{"num_hidden_layers": 12, "norm_place": "pre", "rope_fraction": 1.0, "qk_norm": false, "init_std_up": 0.0729, "init_std_down": 0.0, "optimizer": "adamw", "learning_rate": 0.0063, "beta1": 0.95, "final_lr_fraction": 0.1, "batch_tokens": 32768}
Each number is 500 + 50 x the weight over its row's rms, rounded and kept within 0 to 999. Layers, rows and columns count from 0. Numbers have three digits each. The size before them is the row's rms in percent of the matrix's.

# layer 6 MLP gate, 192x64, rms 0.203, rows 106-169, columns 0-31
089:480531525527464573479529381544512588505503435400521497435615481562497446472482486547490513451456
114:635539510452528432488537422525475487428547527401527545497538546567548476558522505509534563507567
110:500498501529488532468413511532473543546533461414499536493509497440513531548454475580524608524543
096:607536377475514463528428539527497548485501531563615525437549555483482444494479461480511534459482
089:510507446464429507617454536542512483443596431492457509501558519489507451556394392499585557460576
059:532465452517456530511504460477568538514560441482600548459541552460556539549498517451533625488514
091:481411505544414590465536507458529580497458519351498470463507514466490401531577425557552562492537
104:533461446552497534567427553579440516414510552403560502419504519459589523509521484443510493459481
093:511552443550485547536506503474669491353589474495500477391590502452496488521505513584459507531475
092:517440457550543511499493449540568494549558547479561513534526505578453521527503535488489510431430
097:424566541453390503553506510502569424426543438453518527496520553518584459428462474596579547417579
065:598441445472459494495469456522534518533528482473525632440554535464549599544504506484576537505557
094:572567438492490570529446532494412543454490479494552492450471551644503493471480422528509474442477
096:503422503446506633510462544462445501486495468463533466476482401574570454622457473478512588475536
090:509482483386435507548510525515485413417538428488515514505515536514547537492491492489594500511524
094:548534424431509597557461467429534481492631460466607509486541489561512451489506485483491540489536
109:529564525471508545518498506524442438506553431456494503406530566518489512525470443500525596536538
079:496511482423396471492460466508494481445525406420571528533586579489544574532511435461609566478585
101:503490486573486498541525568472525468401533522479499482491480468471499443516526401451487568457527
101:522597463472531476504492507485603476506559519499454500538443527514554530509423491427545571442472
105:548380442516457470531442487476513542534502510423542583445526530404495534583360411482481570515495
093:490542507504517539583574501469542439434468466490503444533477573506526522496550413457526530565409
098:521519429548561566528459611491508551472501513542444494492466602437560591605467487483475472492546
099:508493537519546541465527424503556465512519493436535522542479523518673490442423465534570508429547
091:480500486459471432499436489377543493485552454449559536467575447466512438482545425556447526421537
093:602496510461458487514488568527589511534501527409527577536556519500486458495507489603519589414533
087:548599434542460468480524443506451562412436413497496560560498545388559508452497469537515530493478
103:445499420566514514468461524488632491485486503407590556507575493487479466488435411510479558482571
091:524498511429535466500525408488483510473544378505473521487448530567502563499500524468433512478505
115:488479467552513545533471448438549485423572404458442479467484573494573539572518469549548538531510
100:484545461423516465537575536464507527472488436492548480481473484556555523477435509502483522456444
103:495517520439444483551436533484499514436560502386514582476497545515435516581521430572537561411497
098:496567409539515551549525573490452537468569510402561599382571453534505604544422473553504525458521
112:499456501451480546578447528520600499513540448422524511498567466460520455497568436544533519553470
109:495495458509468501519477527531506504482581484422508528477522440546512517579441454487450512442424
106:558458500511503450534531466515492500496466580486611600471491502478489512517460497481514527390405
095:507393485528478443552418552455423585470527460394453505392478507423483584481493451540451605416514
111:499548530515507558489477473592426436534509459451546534427545654496534514507510477533471507440455
093:504490522545417525540505553434537557443553425474602545576564529410539518560503422500450556400459
113:550414489451574517522541434424515435518556439482504493468490597545528554547589475460616489503560
100:487502436393417490441482548455486628427518423462557445539572459483521498516484464516575521548498
104:529476548484499511597384508539521530447457392540481509490486541412477479477547446581601514416508
106:527438463561493498508522458447561467557531401503461520533601563435515495580473473556574589516519
098:501514470377488476423455508495492484534570582500481491489517596435509696541451481446526535537482
097:529487481502475405491496448501491562442479454506505473414533490450466490565529436611505569485474
104:549571488422494466547570469488521497439491471455478441442552525540560474464543512411528534474532
092:530557431496423452503415474413583540519445547490622600538478483478545442465557470589438498519490
096:541460516513534527481519495559459459604488499541498569504511561523540579442481533505543549500508
090:588476533512526491543455527556503500424535463510618532399666567559496498516513499484580468538467
095:542475379532477499581503583514627513487492480508494561494505530351520584534430399460459510447467
100:475444518465451531520450522522484561405494436466521574383517488526480492538416397587490576455486
099:550380537451550450517517481470529501543548590460498529479527486504552589542541436505537605476515
098:545512402474337489612478558502539457463519408522543512481560543498502556488433485534486454520574
095:466488485544489484556408422431542506511552526539488553506459443498479500460456477521517566424465
094:539568474500469436472467461539448449556515561524558699519531521465566486458450449483506548480516
110:521454464481502532532428453549441465426444451486525567518515490425545500593478533487462563479530
112:455557473484541553555455513536524538434496488513618517445524619523514464502473490524504534497508
101:590434494523455509445502421590565567462481581483494454439507522432460452464467489514513533485466
098:573488461456603498517523436466541484501520512471551538605468615477569527433500525530528511484457
102:474504455409507500453517507521474531449508563485457445445564526442622558516500494541465547491620
096:461485481488442581524466494520499527371464438398513478515567489515483505613531492458510547473442
096:560439480450571514488528482426458542482447467525590465476468546422491533477500517464422533535493
089:556444487539507473492449518613576504452468474510503550477469497443560493578539478455570540416595
097:516441488499403553541522381496491452535438479425515527497536474459482503566488489525447517467564
# layer 6 MLP up, 192x64, rms 0.209, rows 106-169, columns 0-31
081:477384553445471584499480430556383494521484444516497497457516443513399462477528521553475517412443
114:593468516439548516523506540553521506387500490469476503447581566552613419475458516452510519566535
109:458575446490479448487552484514451546570530466527505532508523490632481491421523597396543506529510
101:505468526531487417500524470481546481576448501473466618505423462482510540493501425455469515469441
094:465514526452482578568440497528485493469562472537399470503498617536525425529489438510541513436453
047:374456533452486487465562545472448400534478402535476554635462476467564503446471480529535429505543
088:398483556478484386499530575504537511462439526538573475504461491396488472488535518483477508545488
120:509501555468452460473448459473542645519497513503494563475478611422563527536492474587504500478471
081:476569586468522477535480589539487509529463491527518509553348497557510504462450574453515502507496
086:507439437518477456492582523394485464485526435471601497521554482503485483452597506566452447515451
098:394583545442417513472521531520566399546495492536442458516492528589617434465554570500580488442555
039:550557533522401451539477384523568487475451457567453468426494518448542535527520516482522450561428
096:463528458449442591462471502424457529409568560558535512471458514549494525482414520468534481367436
104:489488484481455411441487471522525555463555592446576487508528503436468487479467583531502491445399
082:477491472452489447616487498536482564558533544506515459394464471504548533513500533464472498480548
094:478583520511547572497509563540522370500493488530430523520490461532492517477383575482532470577481
122:490461582480567478525531584505414445500546460401500435556461533514489429499563509479564551568512
075:542469420555533500506582491489533521501456573528476511431399465469521576500455557516445564461482
096:489502544551393512564479521459544498489501439557551517477486455450522505500516439527397489427588
099:493518528535442448492459528461380511403500486417452566475519461415390505502412464524439570488549
112:578490527542482517581422542519484408474429565448420523490414468510434433560506388445449527568472
089:550511486513510507608526473528538465433510539506541510468404585511479441445527531417421513550417
084:540448506447492580506546582435393517544542444534492502546477504551562508450509539413512505480508
096:583523563464516473516530573433487482529455481537493447445453496411499462461440609509500491446469
082:486562480492478541599449567484454459540467581449454519505478511495478456484581515463441449556551
087:370574441467462537511451507475562521467505530487570483430549451510552512436503517633487519441488
084:535588525581577497535475437480479579449458417517421592523470498361549516514519502527467554466450
100:467515541576494461509539560470530351478487494569543577543410483540441465482493466442465490507419
081:493401473533482519480463496443516452487483505480520464409504470411524431532537486586532506496547
148:565560510440489423537509532510395565530471585483575561489534501448398527497461529418494465440408
092:534539451418480488571554451440467492514531468512524435492529518475463548515508539453498454474517
134:564513435587488568467556449518545550570453564596506562479594511428571539522450560471484511585535
097:470443575430499503576564494516446514527466437612466481482411497406503609483425501486506488627519
130:453524473497495434402481433478403589481426505492518573437428464545565552483487622455403513506534
114:477494530591500558396509444481519492522498424500509552530481455485430511549449492475441501530564
102:570503600504529442538534560570472441469505527483548566471566555520478479562582486450574390500411
097:494474504443467601491447564537551450550543532615476534605463482440487411516468433431501590544567
111:564569487556514521535525459404449446530571481527523471530505616508373528501523415528448513472541
087:486475525405609506438447504547456542503401585490485485442442526534461577503463499566498458574484
123:552617482578486488512495605630464544590501521508513495473513475526465502422460508538426529503493
091:522427515450439554540516592496529482494538491565423486444469535495461572537442555552534498517552
099:484390497559478585502444550472531541501607493486506496559546429567452424577495424587519559441563
120:515487553604558556602551570431492418565534494497462445562498480483494433462454457541556494542453
086:451518495460493461470447435527573427482558477427441550596532546457485563532478541480490508474609
094:488520539444449387440502439500450592440427434555458466508527473438503501531522525615432551525392
100:527579481413498519548494581471546547481544503420531508533649527482436429451488544523462557540522
091:544554498581578525511541495549480437495504518466483636540494544568486576485422511432551472604465
096:496504555541543474478551569551473455471511558506464503560541478482547563454534496479521462542497
087:466511550495525473419570402376418467510551507506466497489493495501533513458616433456483480517441
093:509505446467469455523483440454553527464446543491531458475447559577524574499563452402493488577661
099:525523468480546486488565423487541432444401593532482469528524495453524561495433539431537408480586
107:506539470497514574564440495466477465494466453490553473434474490488382424499507432460454589466505
090:503506557513584581355560478465483466475487542520434462604508507501557393520532422469610528511449
078:466503477493480476449570575564514600488462475482557455458530492511546523475414490455512464503526
089:537433498514437557562519519439511561452577472485465436420524476494484483512570462562456523503540
115:518555492520443553550491498566508535430488458476528521530545477495510459535397532560458495502412
116:499481465502460476414461515446512423509570419487456422565461473512519549519552539417577495477562
095:414457496471492466544515476515492382451540423517483471546496531573514511500449553460487501488413
090:438549538563609431464569504505545448459408499560432441543459510477474536518559422483430529512514
096:530504498529483475559507556420499440489532461520502539506537497534444468600611512488525472454323
088:453466500465534573598477469504480604459447446508521478409507495567480630548505546484506479462422
095:539433492492470547530480577461523504528621398523494515558472434605469375505457531516433525409523
083:523578506415484528508543502468464564471576446519449492519567499480413437450468524581472504533429
085:543496485455527450538483592491511537513535519586463426498479496551594522489519461475600481502420
# layer 6 MLP down (transposed), 192x64, rms 0.19, rows 106-169, columns 0-31
083:486484445482514449424433502503501479491515466564434619485478519483521575485528531443584505502480
115:516458482469456573491572515520457539515447441515500393484474423432427551481537566418467476448520
108:486471528455476455559531410475480453576522516489498449504456538405501432470554512489593479451539
097:427449536548439451370512454560499456511540425428557443560595444559546486499490560421535490539569
090:410420432512515570542525558454425434499497520517442461483548410520540535550468558499489451516486
055:481488459529460525534415548551475499486471440425536617458559441554532610460385463492536547503460
097:482531434524629547573504500565605520404553602487523381531445490511516521446488627428507538515432
094:455522469511468506490496446559561477484489421501546463509492414404419541542455450557541705515498
090:474515449505469534525435470546458460428501531496455517464553512534537505570535434572534747448433
088:490546559518469478521537576569587484501567501477516503467547535512542490470390492511532421481559
099:502503658525463569460472501499460600485516560503527524561563556592524400456493555491529441496540
055:661520563445523412422493531457532484535489492465467569534482471479560521489455473520479521439554
093:551412479475491512393471472424508508524493514489415411540474523482498447477408562483469404507454
096:522448456464466499489474410505508508431537512496492633486530589464487490586477450469503464578544
084:459554486561477518387527398465492604513510433627483457511518566443493516525445517591586576494473
099:552456486452546472485553567489508526425456515573537498508483465446529434477523500545509517474529
106:473549642449568487489425528500514558492473451466443414543506491481491488499530530433573533440532
067:520466486565466565502372586546451519502494471525512509562558502537466463478585503534478487500479
099:473468587515518455474504573622508541448499599586392500483534403556498466457553515435493535500439
109:555503441416489436521529482478460594413449527526467604488569500472469556471432413504390573481480
112:436547512495542510544494535410461426527533485458410455485581513500569397470457500515514409504489
095:487599473517579497497402508583499542531537501474412535479520391594512419501452429467463485416571
096:508460517492538548475510500560512506488433589494516493506477568516572485558500489510468350464528
099:498526518444573415482441494491492521412533524531533600543491477492483502472481570495473458502460
090:552506555490522553516572541457516542452571536478508531545507408578508300481543404521496459565474
096:502525541538583481499487522476533562564552448396522641515485500391447478484465497519482400525564
083:525524511517494491421528471480525414545451480515422450580433460462495488480481545570440388514418
104:400473513560486474454532443574576537458428483500482590442563514500431554470513407544474472467485
077:540542514438571439503492508582548536463516527512440558547512578454595510469459517488473560590551
126:483501520450508541572493521507472485450493563479533526439417478459537574548539544488502512508545
094:436481395617440515417507525557478556496465508528476563474593510411495513528589531446491556455469
111:543487397466436490503606367503543506504521517474583455553432450490520547590459539561460520532513
095:596457557465565488435493438554603482536533469485520499489433563523521510549534501383480504485482
110:593550582477469459450490538396447526480474533420431558497524498548484457521522537521467517544552
116:531408558474554526442499476562560632425453452518450511466556409497407463475429558472474624514498
101:464442551424486426554400419548461470543475452511479435515456386534451433429419483470484495540527
103:596426462467503486509430591514535478461513518541440489458574563522554501542462406509418585462503
116:487463432447518465549601563522348482462510450467496464564456512504528499537592534456478526533610
101:558475448514414514549554510432506540448504445530430508444562471563590492485513436444432521529531
114:479474485498552431467557439488545462480520487529444553530508518548500529533504403536493634491634
104:504577585520494603430422413572472413468514451482563395438434553536552542537536475579489507442536
109:473605565515461545415525512497528605533525507496466517487535473443463519520525504499560458476471
112:420475559558531454498485448547471470488403496452482459455509583490450518542536482544453374494555
095:434485424479475425515446485496503470397417483522486462558446544558521541562467517516525378465431
094:429513562607514363519511544481452478447502538499463489500472471517487448466576535566503508607459
113:451539474452455481469586516564568528496497478558520619440548599458502504559493465463463637467434
092:531484395522493558490519491589561508472504563552482361503556523457586549571517458486501539526528
094:525416631495458533547440526506485533492541419486524513528483494520545564530437521640500501425453
087:509460518508518495534404522505500517514518471499535485549585523547459479493445529483479194468488
101:480538486513541491520559522578513424517479496436536459477508471583406489500505519386450439483449
103:505475472408518502514579514463590478506484504501536559544518576563526586470460424518489513463522
115:405549503474525474545540540503568529550578568539483470555433473529440369440488495539519460410481
090:449519413537518414517554454554529586479490446466495436405528529497568528482458462466553509507523
086:477447530500507493477422364565473569426534475522505589549538564397508531514499526430515508525475
087:502521466479531573468439579532491483499436539473526531515571411488421531445506519624528446479471
106:538440530531586413489479521597428504519468472523515468520463505535502532450497564429425498455508
099:405497436524502430481516418513536498456571452358474521557488552527571475539429519469552504528480
102:534487429446530532515429543581543507481451492432521466543552546578464485484478468434504541487580
100:582495414498523501499550434513497512432510553464532533453595603462521475466568464503534592538486
102:538512495518445468458472441423591529507519511527400484497505448465500504538492403459596523441485
096:423491451459484610560457495536546558432394555535456459533509460418371500489480518498489545566479
096:520536577483534419517449486552522499473480542461465545488500470442508543579477497566595444402488
089:516460443503491526563485489455609564457542484476553434478511603486578634524440471559503543424420
093:607394487416489472451507509444478513504563441593545558413419527470497457516454465462509432523504